config.toml
beta1 = 0.9
grad_clip = 1.0
seq_len = 256
Each number is 128 + 32 x the weight over its row's rms, rounded and kept within 0 to 255. Layers, rows and columns count from 0. The size above them is the row's rms in percent of the matrix's.

# layer 3 attention key, 256x256, rms 0.0966, rows 211-237, columns 0-127
size [ 97 100 100 102  98 103 107 100 102 107 104 101  97 101  95  96 111 105 105 101  99 106  98 103  98  98 106]
[[130  96 113 126 109 122 164 181 101 182 172 111 100 162 133 112 108 144  72 138 197  73  70 103 158 114 193 146 204 130 104 162 150 116 148 136 113 115 128 108 134 164  98 141 140 101 135 144 135 122 136 167 131 100 100 178 111  98 146  88 108 123 140 170 149 143 133 113 113 186 145 152 103 119 134 159 157 124 154 118  60 113 141 117 147 152 222  73 122 126 113 132  94 157 163 136 120 114 158 114 119 125 112 109 147 102 124 103 140 148 104 146 156 142 152  90 107 152 177 116 189 147 136  61 130  68 145 106]
 [ 93 164 124 142 155 147  81 112 131 135 153 114 203 160  90 146  47 103 144 192 110 115 124 136 108 142 143 142 146 150 123 102 136 114  83 134 134 131  74 124 185 106 116 110 148 105  86 121  99 104  78 166 162 176 107 122 125  95 117 196 140  89 128 132 105 192 153 188 151 120 167 164 134 172  73  85 100  82 149 148 101 168 124 117 158 125 135 137 152 136 110 143 134 123  79 116 110 131 107 140 159 102  99  84 153 115 129 124 128 131 107 105 156 182  85 113  54 117  80 142 141 168 156  65 118 167 166  81]
 [172 117 142 138 115 101 110  70 140  99 121 142  56 145  86 103 166 115 153 153 196 127 119  85 128 131 103 164 159  83  99  91 126  64 128 134 131 144 203 128 122 141 105  58 104  77 120 166 142 116 150 144 147 114 103 142 133 114 157 205 102 157 110 140 152 155 108 167 112  55 167 143 140 130 122 145 154 133 104  98 170 127 117  76 108 130 120 104  93 136  91 107 155 118 122 146 141 163 142 127 162 116 171 105 133  98 177 166  97 118 146 114 111 138  99 131 108 141 122 146 114  63 117  80 143 173 124 160]
 [107 106  68 164 122 162  52 153 132 136 106 135 100  93  65 120  98  96  96 126  63 154 130 128  86 191 143 176 141  84 151 104 160  99 144 157 124 100 156 108 127 157 114  86 116 152 133  96 106  76 174  83 105  83 140  57 149 153 178 146 101 113 104  63 160 162 150 156  32 142 160 149 115 120  97 154 104 107 135 147 117  96 118 179 167 119 101 150 135 104 122 108 158  94  63  89  90 124 154 124  81 166 100  81 199  91 134 119 161 183 127 137 152 109  98 162 142 139  98 100 162 101  75  94  91  72 161 104]
 [132 108  88 220 193 127 215 181 106 123 101 128 132 139 150 115 129 109 148 112 117 141 126 129 134  89  65 216 120  72 136 139  79 119 121 137 152 112 174 111 133 148 111 158 105 150  80 147 146 106 190 169 106 130 172  92 128 157 184 125 118  90 157 143 104 129 101 139 124  98 123 144  92 157 102 144 148 124 149  99 116 155 117 131  82  98 118 143 206 173  95 185  86 183 144 131 106 122 126 190 122 155 145 161 168 172 135 127 160 148 143 123 152 176  89 112 153 135  60  94 185 131 117 156 119 114 147  94]
 [135 125 155 117 195 100 119 176 139  72 103  90 144 124 137  82  89 118 180 112 111 148 160 112 152 112 180 116 139 162 126  92 109 100 129  87 102 149 185 172 171 161 128 120 100  89  87 125 128 140 132  95 200 119 146 155  85 124 106 154 153 169 112  81  68 163 116 109 121 170 112 102 165  84 118 126 118  92 136 187 163 159 137 116 107 164 179 125 116 106 166 107 150 127 181  76 110 173 111 164  85 174 100 117 133 108 106 127 137 106 173 103 131 117 175 140 148 152 152 159 104  80 122 137 106 126 150 160]
 [100  62  98  69 201 167  86 142 154 139 154 117 133 137 112  94 109 137 125 160 142 149  99 156 157 129  99 125 140 148 123 153 134 126 172  89 133 197  98 151  88  93 194 160 122  62 127 154  92 102 139 119 154 161 144 131 116 114 113  33  66 156 151 128 115  77 141 127 104 169 119  93 101 125 131 104 103 183 144 169  79 114 140 125  92  83 152 131 160  86 127 172 137  87 123 161  69 109  78 105 129 102 117 102 176 144 173 142 122 151 129 137 192 108 121 122 175 167 144 111 116 122 144 181  81 137  85 170]
 [106 127 156 151  83 140 112 111 135  59 162 116  95 149 189 132 127  86 156 129 129  74 115 160 148 101  64 104 139 117 112  92 136 102 131  77  59 136 113 143 114  95 195 114 135  93 142 161 112 166 153 164 118 122 202 156 124  96 108 128 162  64 105  87 154 105 119 109 173 154 134  66 131  93 114 184 182 114  70 146 141 131  91 111 122 161 127 133 193  88  89 177 151 123 103 110 124  60  95 106 148 163 111 160 156 149  53 107 172 111 146 176 155 133 112 152 150 118 137 145  46 144 133 123 159 129 142 112]
 [140 156 174 109 161 132 121 160 137  83 158 169 109 140  77 143 123 126 138  79 162 130 134  72 127  82 130 109 153  94  66 123 159 187  99 162 177  91  83 169 111 113 115  84 132 106 191 142  84 182 114 119 144  92 176 149  66 132 161  92 126 114 168 145  98  95  94 151 109 133  98 105 123  83 128  95 129 125 130 166 129 114 121 178 134  84 111 110 118 144 118 127 155 176 153  91 127 102 150  79  86 178  79 162 145 131 142 162  76 149  72 162 119  99 107 132  82  77 137 133 146 247 158 126  92 111 115 102]
 [154  76 132 128  83 147 139 127 125 109 109 219  57 144 150 113 114 149 181 154 147 112 120 124 135  74 164  95 111 124 135 136 113 111 171  78 141 139 146 121 207 124 135  71  87 129 180 101 100  93 123  89  48 164  96 112 114 110  91 169 151 113 156 140 146 179 119 113 170 102  96 178 114  79 115  53 112 177 128 157  77 121 149 126  94  89 127 107 158 118 136 156  93 112 177 167  96 126 193 120 135 126  87 154 129 179 154  78 155 106 128 126 129 181 164 135 152 161 158 120 155 124  76 137  75  88 153  75]
 [159  68 107 116 140 135 114  97 102 134 172 133 122 168 122  87 171  79 129 123 192 130 149 161  92 146 161 149 133 134  84 113 163 141 147  92 129 103 151  61  73 191 150 145 129 138 177 142  83 130 128 134 102 118 104 120  91  77 141  98 119 105 123 144 141  98 152  91 201 129 194  97 125 111  90 161 135 141 119 114 151 111 134 144 132  84  84 140 102 161 130 176 118 126 161 137 153 122 192 164 124 145 133 110 114 102 123 180  31 129 166 152 146 125 147 129 129 128 113  72 119 166 168 155 140  52  86 100]
 [136  85  86  95 133  89 115  79  86 106 192 115  90 151 109 148  92  78  74 127 110 111  95 180 101 216 126 137 129 126 113  92  76 134 124 124 147 155 165 126 110 107 160 201 149 151 138 141 162 142 130 191 122 151 133 135  99 153  56 124  93 118  94 162  80 168 133 170 159  99 167 124 122  94 109  97 135 134 125 190 163 103 136 192 136  75 120  61 114 143 115 110 142 110 130  99 135 138 135  71  89 156 118 140 180  94 111 210 147 168 112 155 114 117 113  87 105 128  92 147 200  84 187 114 152 134 113 102]
 [119 136 140 137  65  70 118 153 124 161 180 125 144 170 132 135 166 139 112 173 106 142 144 124 122  92 122 199 143 124  90 124 137 152  93 110 133 156 172 154  78 112 108 104  95  59 144 132 175 128 143 112 143 113 119 126  67 140 168 226 113 172  73 146 186 147 127 105  59 150 135 141 134 152 151 115  91 119 151 192 142 176 130 119 190 165 138 133 128 107 151 140  94 163 128  94 160 105 127 130 108 129 161 180 170 164 120 144 127 144  33 112 112 172  89 172 155 100 150 196  91 131 155  89 100 166  94  54]
 [131 117  98 119 104 136 153  76 128 119 127 176  85 143  70 133 121 128 124  80 137 144 127 188 112 181 175 127 141 118 153  70 122 138 122  81 147 134 167 144 107 181 200 124 152 110 129 133 129 103 105 116 200 107  96 165 144 184 131 155 119 155 109 108 189  96 156 110 165 142  88 144 151 148 147 152 161  66 153 124 131 108  98 192  66 151 160 182 130 134  83 129 163  92 119 154 113 173 115 143 118  91 108 107 177 135 137 177 104 113 143 130 107 138 104  99 195 129 143 182 124 157  50 101 153 132  80 132]
 [ 71 113 102  81 112 127 142 185 111 120 212 128 148 105 172 111 135 134 100 153  94 115 156 128 109 115  66 178  45 155  70 136 131 100 150 132 148 158  87  94 113 157 146 148  63 163 144 115  97 135 135 155  98 106  69 100 115 151 100  98 192 137 104 112 127 142 122 117 157 134 110 108 138 119 129 109 147 103 166 207 137 162 133  84 165 142 147 104 130 109 107  69 129 133 142 125 134  87 132  90 117  54 113 110 126 107  94 184  96 115 138 115 162 136 116 159 150 113  59  99 153 136 165 156 104  90  84 141]
 [ 88 165 120 190  67 130 149 165 137 174 152 115 124 129 153 147  74  52 164 125 154  73  68 138 105 180  86 153 168 160 113 115 111 163 133 194 162 154  91 191  68 107 140 140 150 150  82  91 105 182  99  79 147 166 107 130 142 109 117 125 134 120 145 186 105 106 194  91 134 145  93 190 133 129  98 171 159 124 140 141 121 125  87 129 116 185  99 113  94 111 132 138  86 131 116  86 150 138 115 123 126 144 172  29 117 106 116 145 156 185  65 116 101 121 107 153 130 142 182 109  74 161 159  87 111 162 115 153]
 [107 110 135  95 121 123 134 103 185 136 100  72 101 129 176 133 114  88 147  95 150  98 152  98 111 123 102 123 132 144 101  42  84 147 102 168 137 105  67 154  96 110 142  90 114 122 126  71 161 127  61 136 125 121  87  73  81 116 132  80  97 168  95  64 113 102 147 157 170 122 167 115 123  52 108  97 101 152 164  84  93 161 101  97  55 137 123 142 102 116 148 113 138 134 104 134  69 179 183 116 142 131 107 114 189 183 158  67 121 136 159 127 103 117 117  95 138 138 154 145  84 127 154 143 127  89 138 144]
 [148 141  85 143 154 168  79 118 215 145 147 102 122 121 180 138 145 162 129  86  99 140 128 178 138 121 133 170 144 186 166 133 171  68  90  93 103  96 177 152 151 124 131 152 113 101 102  94 148 127 116 114 105 117  98 123 166 114 117 119  94  94 183 120 137 111 140 132 167 103 117 180  94 128 154 179 159 165  94 146 108  86 176 168 148  76 146 147 158 167  88 151 114  98 135 131 120 116 147 150 102 139 106 177 145  95 149 125 144 132 210 129 203 171  50 134 133 115 162 165 127 137 128 108 114 149 103 126]
 [122 104 127 173 123  86 179 120 116 111  97 136 162 115  77 159 152 117 151 138 119 131 109  88 128  96 155 143 170 125  83 124 121  81 111 149 153 125 113 208 135  63 128  66 122  98 140  93 105  97 137 160 159 121 125 146 102 152 153 198 184 129 134 156  71 132 141 107 184 137 185 130 145 122 101  82 134 138 181 124  97 169 145  71 209 113 113 101  90 137 151  95 136 127 126 125 179 135 200 112 154 102 143 159 102  56 167 168  76 116 129 170 174 185 156  94 138 114 141 167 153 144 141  75  97 147 129 122]
 [128  88  90 170 146 125 123 180 222  88 125 171  83 114 144 112 152 138 148 170  92 170 161 160 109 119 150 145 121 180 108 168 184 152 135 136  94 130 140  77  83 166 131 119  63 153  75 180 123  84 144 118 143 100 106  99 145 111 122 123 123 121  56 167  88 172 107 141 175 113  49 152 151 142 106 126 123  88 127 137 214 110 128 162 152 130 126 102 169 186 162 159 127 100  57 109 100 123 118  66 183 112  69  67  55 139 109 118 144  79 114 182 134 182 141  80  78 128 140 163 166 112  74 115 145 116 127 166]
 [ 94 156 129  86  81 124 121 149 202  85 136 184 160  88  92 125  84 115  78 125 127 133 137 105 136  93 119 147 170 119 177 183  99 120 179 159 169  99 125 104 137 163 200 157 105 173 146 102 153 132  90 149  91 145  83  77 127 129 146 139  36 146  76 125 102 118 110 162 167 126 198  88 173 133 138 153 148 139  75 151 109 145 152 101 101  80 157  79  96  89 139 121 125 141 115 160 130 125 104 167 117 127  84 160 111  92 150 119  90 143 153 128  85 140  75 112 135 109 189 159 133 122  99 171 146  87  88 124]
 [145 158 157 138 175 145 140 163 188 176 107 188 143 140 109 134 108  99 100 108 182 149  91 163 129 130  89 135 101 181 133 147 130 153  99  95 136 147  96 179 151 141 105 159 125 143 204 118 161 169 133 128 129 123  99  73 112 128 144 162 126 144 128 144 127 181 116 178 111 107  50 141  86 108 151 181  94 142 147 102 141 113 116 155 165 184  79 155 133  76 172  95 133 138 126 133 169 123 146  89 134  78 138 185 151  69 154  92 120 138 154 151 169 114 100 192 121 155 174 115 129 176 172 141 106 130  92  84]
 [149  85 184 111  87  79 156 121 196  92  90 108 122 150 180 139 136 124 160 112 158  71  96 126 117 139 160 151 163  93 148 106  85  93 100 145 134  97  57 108 113 114 130 154 112 126  93 119 146 105 117 142 172 164 102  86 213 155 145 124 133 198 137 126  61  91 140  58  74 139  50 163 151 124 152 109 138 110  80 150 142 128 121 130 153  79 165 163 148 117 177 164 127 129 118 131 125  71 145 110 181 103  95  61 146 160 162 134 112 144  88  97 113 175 134  91 148 145 119 107 148  92 142  85 211  83 152 130]
 [144  51 109  60 153 191 100 171  55 143  71 103 123 179 108 125 154 138 108 186 209  92 102 177 147 179 124 108  80 128 133 143 109  89 189 145 127 138 137 139 158 175 126  79  88 105 138 120 183 168 138 177 118 127 105 160 114 128 163 128 175 135  71 108  91 122 125  70 151 124 147 136 187 141 144 125 146 126 181  80 123 106 150 201 117  66  74 115  66  80 160 136 171 214 127 134 103 137  97 180 115  72 121 138 122 140 111 137 171 167 118 159 115 168 130 108 142 116 121 110 144 144 151 133 108  87 139 149]
 [127 197 103 120 107 182 110 160 142 125 154  87 124 100 119 120 108  76 123 130  85 169  88 109 133 190 127 121 174 161 117 113 143 100 108 182 110 121 114 166 110  78 129 178  70 135 106 145 105 146 104 148 132 130 108 114 102 107 104 156 132 158 153 153 236 150 121 148 141 153 119 157 104 134 112 176 115  74  56 178 155 137 176 144 118  76 179 202 111 149 157 174 126 153 141 133 165 101 197 183 139 110  74 107 125 167 154 106 167 139 133 141 131 125 113 147 112 105  92 119 161  55  79 113 166  99 110 113]
 [161 122 161 173  98 109  65 121 109  47 104 157 111 127 146 125 203  86 134 143 193 151 169 151 130 148  79 132 116 136 175 135 142 131 134 125 116 133  96  99  67 105  99 127  95 106 128 163 147  89 100  81 151 148  91 104  81 167 119 100 114 143 159 136 112 156 121 117  87 124 141 168 107 199 128 130 159 129 125 150  88 120 140 151 139 127 146 130 143 187 152 115  84 107 150 110 147 137  88 133 189 130 145 167 138 138 146 148 167 120 157  87  84 138 177  63 123 134 167 132 129 114 146 140 151 154 122 116]
 [ 89 151 161 166 130 174 159 130 118  86 227  73 138 171  89 102 109  98 139 105  91 122 188 116 117 183 124 128 150 147 158 224 135  80 188 146  79 170  91 126 135 127 115 164 134 148 120 132 186  98 145 173 151 176 150 106 153  99 126 114  96 119  85 104 163 141 114 139 129 129  59 174  98 165 124 144 187 200 182 149 181 130 152  66  54  83 152 131 111 172 161 168 118  97 178 127 182 147  81 105 137 172 118 122 116 110 202 107  88 106 142 117 148  70 137  93 136 177 162 143 152  95 135 114 127 102 147 164]]
# layer 3 attention query, 256x256, rms 0.0973, rows 212-238, columns 0-127
size [105 100 107 102 103 106 101 106 105 100 107  96 101  96  98 106 106 102 100 101 106  98  98 104  97 105 106]
[[143 150 122  80  85 132 151  91 126 109  90  94 110 116 174 114 226 115  92 135  78 182 148 103 142 120 148 133 134 132  94 167 121  87 109 142 161 124 157 108 139 179 148 118 103 159 191 144 183 106 212 175 113 100 124  99 133  90 183  98 131 142 124  75  82  20  97  71 156 153 159 104 111 133 148 143 171 156 135 129 124 112 123 149 135 122 164  87 129 158 167  61  68 150 131 151 161 138 155 156 101  97 132 173 137 141 181 168  98 192  97 124  81 131 115 123 188 155 138  96 171 121 102 191  88 113 142  86]
 [ 98 159 123 132 163  92 114 162 133 122  98 180 114 152 174 115 116 113 132 129 120 148 129 171 148 135 136 150 162 160  96 149 158 179 161 165 114 139  64 120 114  57 169 169 155 243 107 129 109 191 145 170 108 107  93 158 164 127 112 151 140  27 101 131 126 130 139 118 139  96  96 140  71 114  27 157  94 163 100 162 203 152 105 135 131 102 132 116  87  95 119 125  80 109 131 109 120 127  85 161  99 112 128 149 145 156  93 138 143 149  91  90 167 122 118 119 119 139 112 108 141 147 146 120 103 137 123 141]
 [175 115 113 134 166 156 158 146  92 107 118 173  90 115 181  95 163 172 154 130 118  26 135 133 131 102 210 172  90 112 141 154 201 162 172 169 132 120 105 118 104 103 144 178  72 164 150 122 137 106  72  72 153 172  80 109  82 172  92  89  88 182 163 137  73 105 150 118 176 184  96 104 105 138 150 136 177 127 131 157 125 120 112 121 129 116 171 125 126 148  64 117 119 144 113  73  86 109 125 107 146 152 182 135 148 186 164 128  97 123 116 122 193 112 114 133 146 119 201 179 103 137 109 151 157  88 100 163]
 [194 133 158  91  91 159 102  80  96 127 192 164 137  88 141 130 154 122 164 133 152 125  98 114 125 138 133  91  96 124 120 114 104 137  90 160 156 133 107 126 168 145 173 142 149 118 163 103 131 129 120 128 178 169 108 156 152 123 174 113 102 170 146 151  90 100 151 126 149 134 168 171 131 103 101 104 194 102 114 168  97 176 151 148 104 163 149 186 125 122 138 154 102 118  80 147 168  47 145 162 119  96  91 108  98 125 146  94 199 136 131 145 149 164 139 112 120  94 170  80  88 150 113 176 222 135 100 156]
 [146 125 153 135 107 125 128  87 100 200 134 168  68 126 141 140 153 144  80 136 185 117 138 154 104 120 114 137 131 121 170 122 172 129 132 132 123 216  75 167 151 119 130 129 192 111 187 129  68 134 118 139 168 117 133 131 110 153  92  77 143 150 185 166 144 162 153 138 137 103 101 115 170 183 133 114 204 147 119 120 133 178 107 103 154  96 128 121 120 155 175  90 159 135 185 139 104  58 167  99  95  46 154 177 110  88 130 175 154 147 109  88 104 156  90 149 125 129  79  37 131 103 136 114 126  79 138 136]
 [153 202 152 157  79 150 164 156 116  65 126 157 147 123 138 124 109  80 117 116 136 119 151 141 111 133 160 154 113 159 183  85  79 130  88 127 129 103 133  74 116 128  93 128 108 123 144 108 176 152 152 121  81 100 180 107 150 117 137 164 145 160  91 125 133 164 198 101 130 159 130 142  99 132 137 110 160  62 101  83 195 183  54 179 133  82 135 175  88 126 137  90 121 129 139 163 106 104 195 131 110 119 110  96  84 127 144 141  89 149  84 115 129 145  69 109  86 146 137  91 127 111 172 129  98 135 181  82]
 [106 102 144  82 126 106 179 166 175 152 116  95 159 114  80  70 121 171  94 125 143 140 118 184 145 135 108  49 138  95 164  98 130 101 113 203 101 107 140 119 102 135 127 124 141 111 101 171 121 130  96 104  93 108  84 109  95 189 131 171 100 185 149 183 121 117 132 135 113 116 127 217 172 146 183 106 135 163 168  87 175 129 113 124 110 143 114 112 115 154 127  78 119  92 127 115 161 123 108 183 176 139 182 137 109 101 108 137 140 139  55  83 147 126 188 171  94 108 122 156 113  89 105 125  64 145 124 165]
 [132 133  85 147 134  69 138  98  84 182 124 110 120  89 146 125 126 164 155 159 181 143  86 137 112 153 148 172 134 137 227 131 121 118 142  96  75 125 165 133 149 177  78 192 169 138 130  79 141 138 112 170  90 175  78 168 136 121 119  84 105 152  36 144 149 104 168 133 162 126 143 120 145 129 114 142 115 124 140  74 110 153 160 102 140 147 139  77 145 144 114 145 147 113 148 173 155 159  63  84 156  66 109 133 143 117 151 125 119 162 182 130 146 139 180 150  93 119  88 164 137 112 161 104 149 107 145  94]
 [113 126 158 165 142 147  78 157  94 223 118  93 121  83  81 143 138 110 100 149 116 127 185 139  83 150 126 135 122 128 147 120 111 166 105 188 143 145  95 137  73 180 149 160 186 241 166 121 108 160 167  75 148 127 117 194 172 138 134 139 164  78 142 142 114 124  95 120 186 149 125 117 156 173  85 136 206  96 148 150 126 153 154  90 149 131  88 157 130 121 134 122  87 127  96  71 139 131  91 148 132  93 113  81 155 107 135 119  77 118 107  80 166  49  66 110  83  58  69 126 113  60 124 164 157 127 116 124]
 [120 135 113 134 188 133 196 202 145 184 103 183 124 142 138 111 120 136  81 122 132 106 123 128  73 149 153 100  92 129 132 139 111 165 171 149 120 173 115 158 148 179 106 122 131 112  88  77 162 132 124 161 219 137 106 122 141  96  52 171 106 114 118 108 119 149 136 130  92 128 107 197  97 117 138 156 128 103  78 155  86 195 125 117 144 110 150 136 121 129  99 180 159 131  58 102  86 151 119  65  62 140 108 134 198 157 125 147 168  85  93  80 179 103 133 132 156 133 153 121 115  90 129  64 118 177 102 121]
 [128 205 131 157 173  99  66 130 164 132  98 135 147 121 104 136 161 168 140 119 162  81 160 138 175 105  93 126 158 120 109 156 102 123 169  60 116  90  86 150 166 153 115  99 101 142 152  90 122 141 127 162  90  87 150 135  83 145 202 157 149 140 164 149 141 114 111 161  92 134 159 199 126 129 130 133  75 134  53 152  88 133 153  75 112 152 120 149 164 234 119  96 154 140 135 126 121 139 114 162 109 132 124 172  97 130 139 126  88 142 115 119  74 119  86 200 134 182 142 212 104 167 113 168  90 152 143 120]
 [ 57 128 162 133 142 119 108 126  84 140 130 129 177 150  78 142 123 128 142 116 128  84 104 144 162 135  98 114  98 162 136 129 162  82 190 183 147  94  60  91 136 104 167 128 155 106 177 165  40  97 109 116  96 142 149 154 127 135 130 111  93  79  82 120  65  68 152 129 135 140  80  92 143 154 170 153 151 159 131 118 146  90  94 172 110 115  81 151 169 135 155 159  94 155 126 129 110 146 101 165 150 110 111 156 166 137 151 108 132 152 163 150  91 155 103  76  83 206  60  95 147 123 152 172 179 202  88 147]
 [ 86 126 109 122 130 163 181 106 138 131  96 111 152 145 139  71  52 162 137 125 136 123  95 108 117 113 151 138 121 114  65 131  91  89 136 129 145  89  75  85 145  60  83  97  97 112 123 138  95 113 124 189  60 140 175 153 147 108  92 148 104 139 153 137 142 186 129 131 105 107 162 143 126 110 118 128 182 134  95 140  91 139 161  63 159  95 125  68 121  70 121 132 122 106 133  86  53 119  93 163 139 120 164 130 127 129 137 149 118 154 136 127 134 130 106 118  78 119 181  99 132 117 141 169 108  93 106 166]
 [151 150  52 160 104 140 131 161 116 111 120 166 148 188 131 181 135 144 167 111 138 110 128 141 183  97 166  90 134 115 124 147 126 133 112 142 109 134 133 110  99 154 111 134 198  87 159 182  82 131 116 112 141 100 168 144 135 164 115 193 126 124 171  92 120 120  96 137 130 146 156 184 145  79 152 121 132 141 124 111 162 153 155 174 112 120 146 113 127 102 197 166  98 190 134 141 155 224 120 103 124 140 149 146  73 132 148 157 162 144 131 124 100 132 127 121 116 167 175 116 169 127 139  94 136 131 146 114]
 [175 120 153 134 165  82 135 102 121  85 119 107 100 142  90 109 133 114 109 113 111 149 121 115 207 191 190 112 151 129 153 146 148  94 152  96 165 193 137 129 178 167  88 114  78 167 133 133 191  90  84  86  83  79 154 147 115 141 125 134 175 126 114  40 128 119 126 158  98 166 149 130 100 132 143  86 137  94  91 134 120 118 152 192 150  81 152 113 175 135 150 167 141  85 128  78 116 175 101 109 172 134 126 142 144  96 132 107 111  92 143 158 189  96 123  93 126  96  87 165  57 200 149 130 114 141 128 132]
 [186  65 106 177 137 151 127 121 119 157 102 134 109  94 137 204  97 129  71 129 149 143  65 167 108 164 150 191 142 101 107  95  98 128  98  90 186 101 118 137 114 119 143  99 130 151  88 131 148  89 111 174 166 116 158 148 109 142 141 146 137  75 118 197 165 133 157 117 149 146 102 219 111 150 120 138 176  80 133 151 169 123 148 141 152 146 170 155 150 116 127  88 146 155 141  87 167 129 135  70 165 134 117  89 103 116 147 186 112  86 103 126 108 153 110 152 117 117  92 167 167 110  80 146 129 118 107 118]
 [130  87 137 103  69 128 150 132 173  74 107 148 113  96  75  73  93  74 157  62 186 125 119 153 106 145 109 152  58 154  80  64 106 139 136 114 131 160  70 101 132 127 152 108  84 157 144 111  97 124  77 166  79 166 168 134 170 119 140 124  96 179 103 136 107 111 129  44 112 129 106  85 192  89  68 141  95 140 175  59  70 197 136 144 133 151 122 150 123 142  91 105 185  99  96 105 110 150 113 105 111  80 148  80 154 119 182 162 112 138  81 124 129  81 102 160 159 119 106 142 137 137 132 133 145 135 131  68]
 [117  91 120 106 156 181 153  85 186 105 122 165 100 124 146 129 140 118 113 152 140 113 104 157 105 157 140 121 131 128 181  90 169 150 153 115 160 133 133  63 155 157 130 165 136 107 121 132 108  92  67 147  92  85 113  82  87 131 128 123  99 147 109 133 136 190 119 140 122 205 149  86 129 138 177 154 135 202  73 146 150 106 113  81 125 147 123 105 108  93 103 129 104 138 127 126 129 106  88 123 118 136 111  85  94 118 137 141 147 169 130 153 116 134  87  71 156 140 129 152 229  68  69 143 179 200 123 106]
 [ 71 142 186 115 126 173 107 115 125 145 152  97 135 110 154 127 100 117 123  97 160 124 129 150 127  90 145 127  58  89 186 102 183  61  99 124 142 118 170 134 175 125 150 139 104  98 125  77  93 189 141  81 153 104 144 142 136 129 100 126 102 122 130  73 108 138 125 116  88  98 164 137 146  62 158  81 128 183 163 154  86 164 153 121 110 163 158  74 144 152 130 116 113 129 148 135  83  99 110 127 134 162  91 104 175 150 124 157 103 163 118 129 121 179 125 145 181  76 154  84  51 151 106 128 148 162 131  92]
 [162 147 116 157 105  96  81 126 120  95 123 143  49 141 179 104 142 124 155 180  65 179 217 140 105 183  85 146 153 104 135 101 173 142 114 130 154 134 150 135 135 102 171 119 138  69 157 155 106 149 164 147 146 100 124  83 151 163 133 154  69 159 155 189  92 142 113  67 151 100 125 147 186 128 168 133 132 132 129 153  97 127 184 142 169 171 174 107 187 120  72  81 115  90 157 135 116 199  68  91  92 130 148 109 117 126 139 140 120 108 125 167 127 152 124 157 146 127 128 128  98  90 180 140 116 145 222  89]
 [112 132 175  84 110  93 139 119 101 108 140  74 118 100 147 124 165 130 128 128 108 136 200 122 195 146 100 103  81 152 147 118 167 169 124 120 133  81 129 129 139  90 105 133 128 104  37 104 109 136 101  69 123 155 167  75 106 140 142  68 152  98 147 156 116 138 133 113 137 129 197 147  74 131 124  84  89  94  58 147 181 137 166 134 149  89 103 119 134 149 121  91 115  68 119  98 143 140  84 140 105 143 126  81  93 136 119 136 120 153 138 115  58  87 163  84 196 105 147 119 132 159 101 114 121  88 187  71]
 [144 194 109 135 183  96 114 212 143 111 184  95 105 111 136 112 187 102 105 111 121  89 138 179  83 132  86 127 150 120 137 139 114 126 145 118 134 167 131 136 153  80 118 143 113 160 131 129 151 119 124 115  49 140 131 142  94 135 166  98 150  88  56  70 116 171 148 162 148 116 179  99 167 134 171  82 142 184 128 106 161 124 126 155 149  85  96  96 141 128 130 154 176 170 116 112 101 144 142 130  19 100 143 139 107 142 116 186 162 106 182 107 173 153 154 128 153 105 160 134 179 152 109 133  95 148 132 111]
 [113 109 103 128 107 101 142 151 171 120 158 160 112 118 113  81 129 122  88 139 109  84 147 120  91  53  81 143  87  72 162 171 112 120  82 162 164 114 179 128  67 158 136 141 159 115 126 150 115 132 123 129 144 152 115 147 109 120 131 133 181 105 128 136 168 126 133 195  96 155  99 146 110  62  92  85 132 119 140 188 148  91  94  56 134 103 166 144 166 166 103 136 154 139  93  70 151 133 146 168 110 104 153 101 117 124 191 111  71 110 166 144 138 124 136 126 122 153 145  97 102 136 127  70 101 175 156 131]
 [121 120 192 103 162 157 119 128 116  91 111 150 120 152 187 145 176 174 137  99 126 119 162 126 148 115 134 167 132 144  93 134  72 175 122 112 175  99 195 132 122 120 126 115 189 130 102 133  78  79 142 102 108 127 144 120  79 130 115 105  84 166  86 110 191 102 156 133  89 155 149 156 115 154  98 123 160 105 155 114 141 130 140 145 147 175 131 107 107  99 111 191 173 153 124 135 139  95  98 125  96 142 208 145 159 161 168  96 107 140 113 156 121 171 158 179 141 141 149 117 153 154 182 129 130 113 141 136]
 [ 61 197  35 155 187 123 141 110 136 113 102  84  83  99  95 187 157 150 115 102 120 168  69  72 136  93 199 117 104 145 129 142 145  81 137 115  92 122 142 136 160 158 129 182 185  78 114 109 114 136 135 150  77 125 141 134 156 104  97 125  74 110  99 118 163 144 202 120  83 143 130 100 160  71 125 128 107 123 189  97 161 153 141 117 113  87 124  87  81 131 125 138 149 104 127 121 159  87 162 100  98 156 116  82 102 156  85 146 172 189  72 193 116 150 128 131 107  92  85 120 178 123 101 149 118 144 124 155]
 [167 144 142  97 146 146  98  91 131  80  44 130 127 119 216 142 127 113 202 140 131 170 159 115 151  76 164 172 137 161 119 112 122 112 114 126 138 113 178  63  86  86 113 136  80  84 152 147  84 166  99 117 131 165 144 140  79 145  74 127 141 134 137 122 152 148 128  96 156 127 179 117 112 125 134 109 122  65  47 150 124  70 119 108 198  96 134 135 140 182 129 110 118 165 111  84 135 115 156  66 117 112 112 130 130 148  69 131 114 132  47 111 149  98 126 169 144 105 116 145 110 184  45 190 178 136 173 116]
 [156 149 143 195 135 111 127 177 116 141 120 135 130 141 121 181 140 125 188 155  94  82 155 149  92 158 157 106 152 132 173 146 108  96 115 130 129 123 164 145 126 136 145 110 112 185 143 117 105 115 141 197 155 176 181 124 121 116 100 142  73 152  90 130 179 155 101 173 113 142 141 105 171 151 101 119 112  91 103 127 127 151 116 162 191  98 128 117 177 102 174 133  97 164 133 179 134 148  80 149 162 148 144 145 150 130 137 205 181 147  94 158 146  96  98  82 165 142 139 148 125  88 211 101  82 129 197 123]]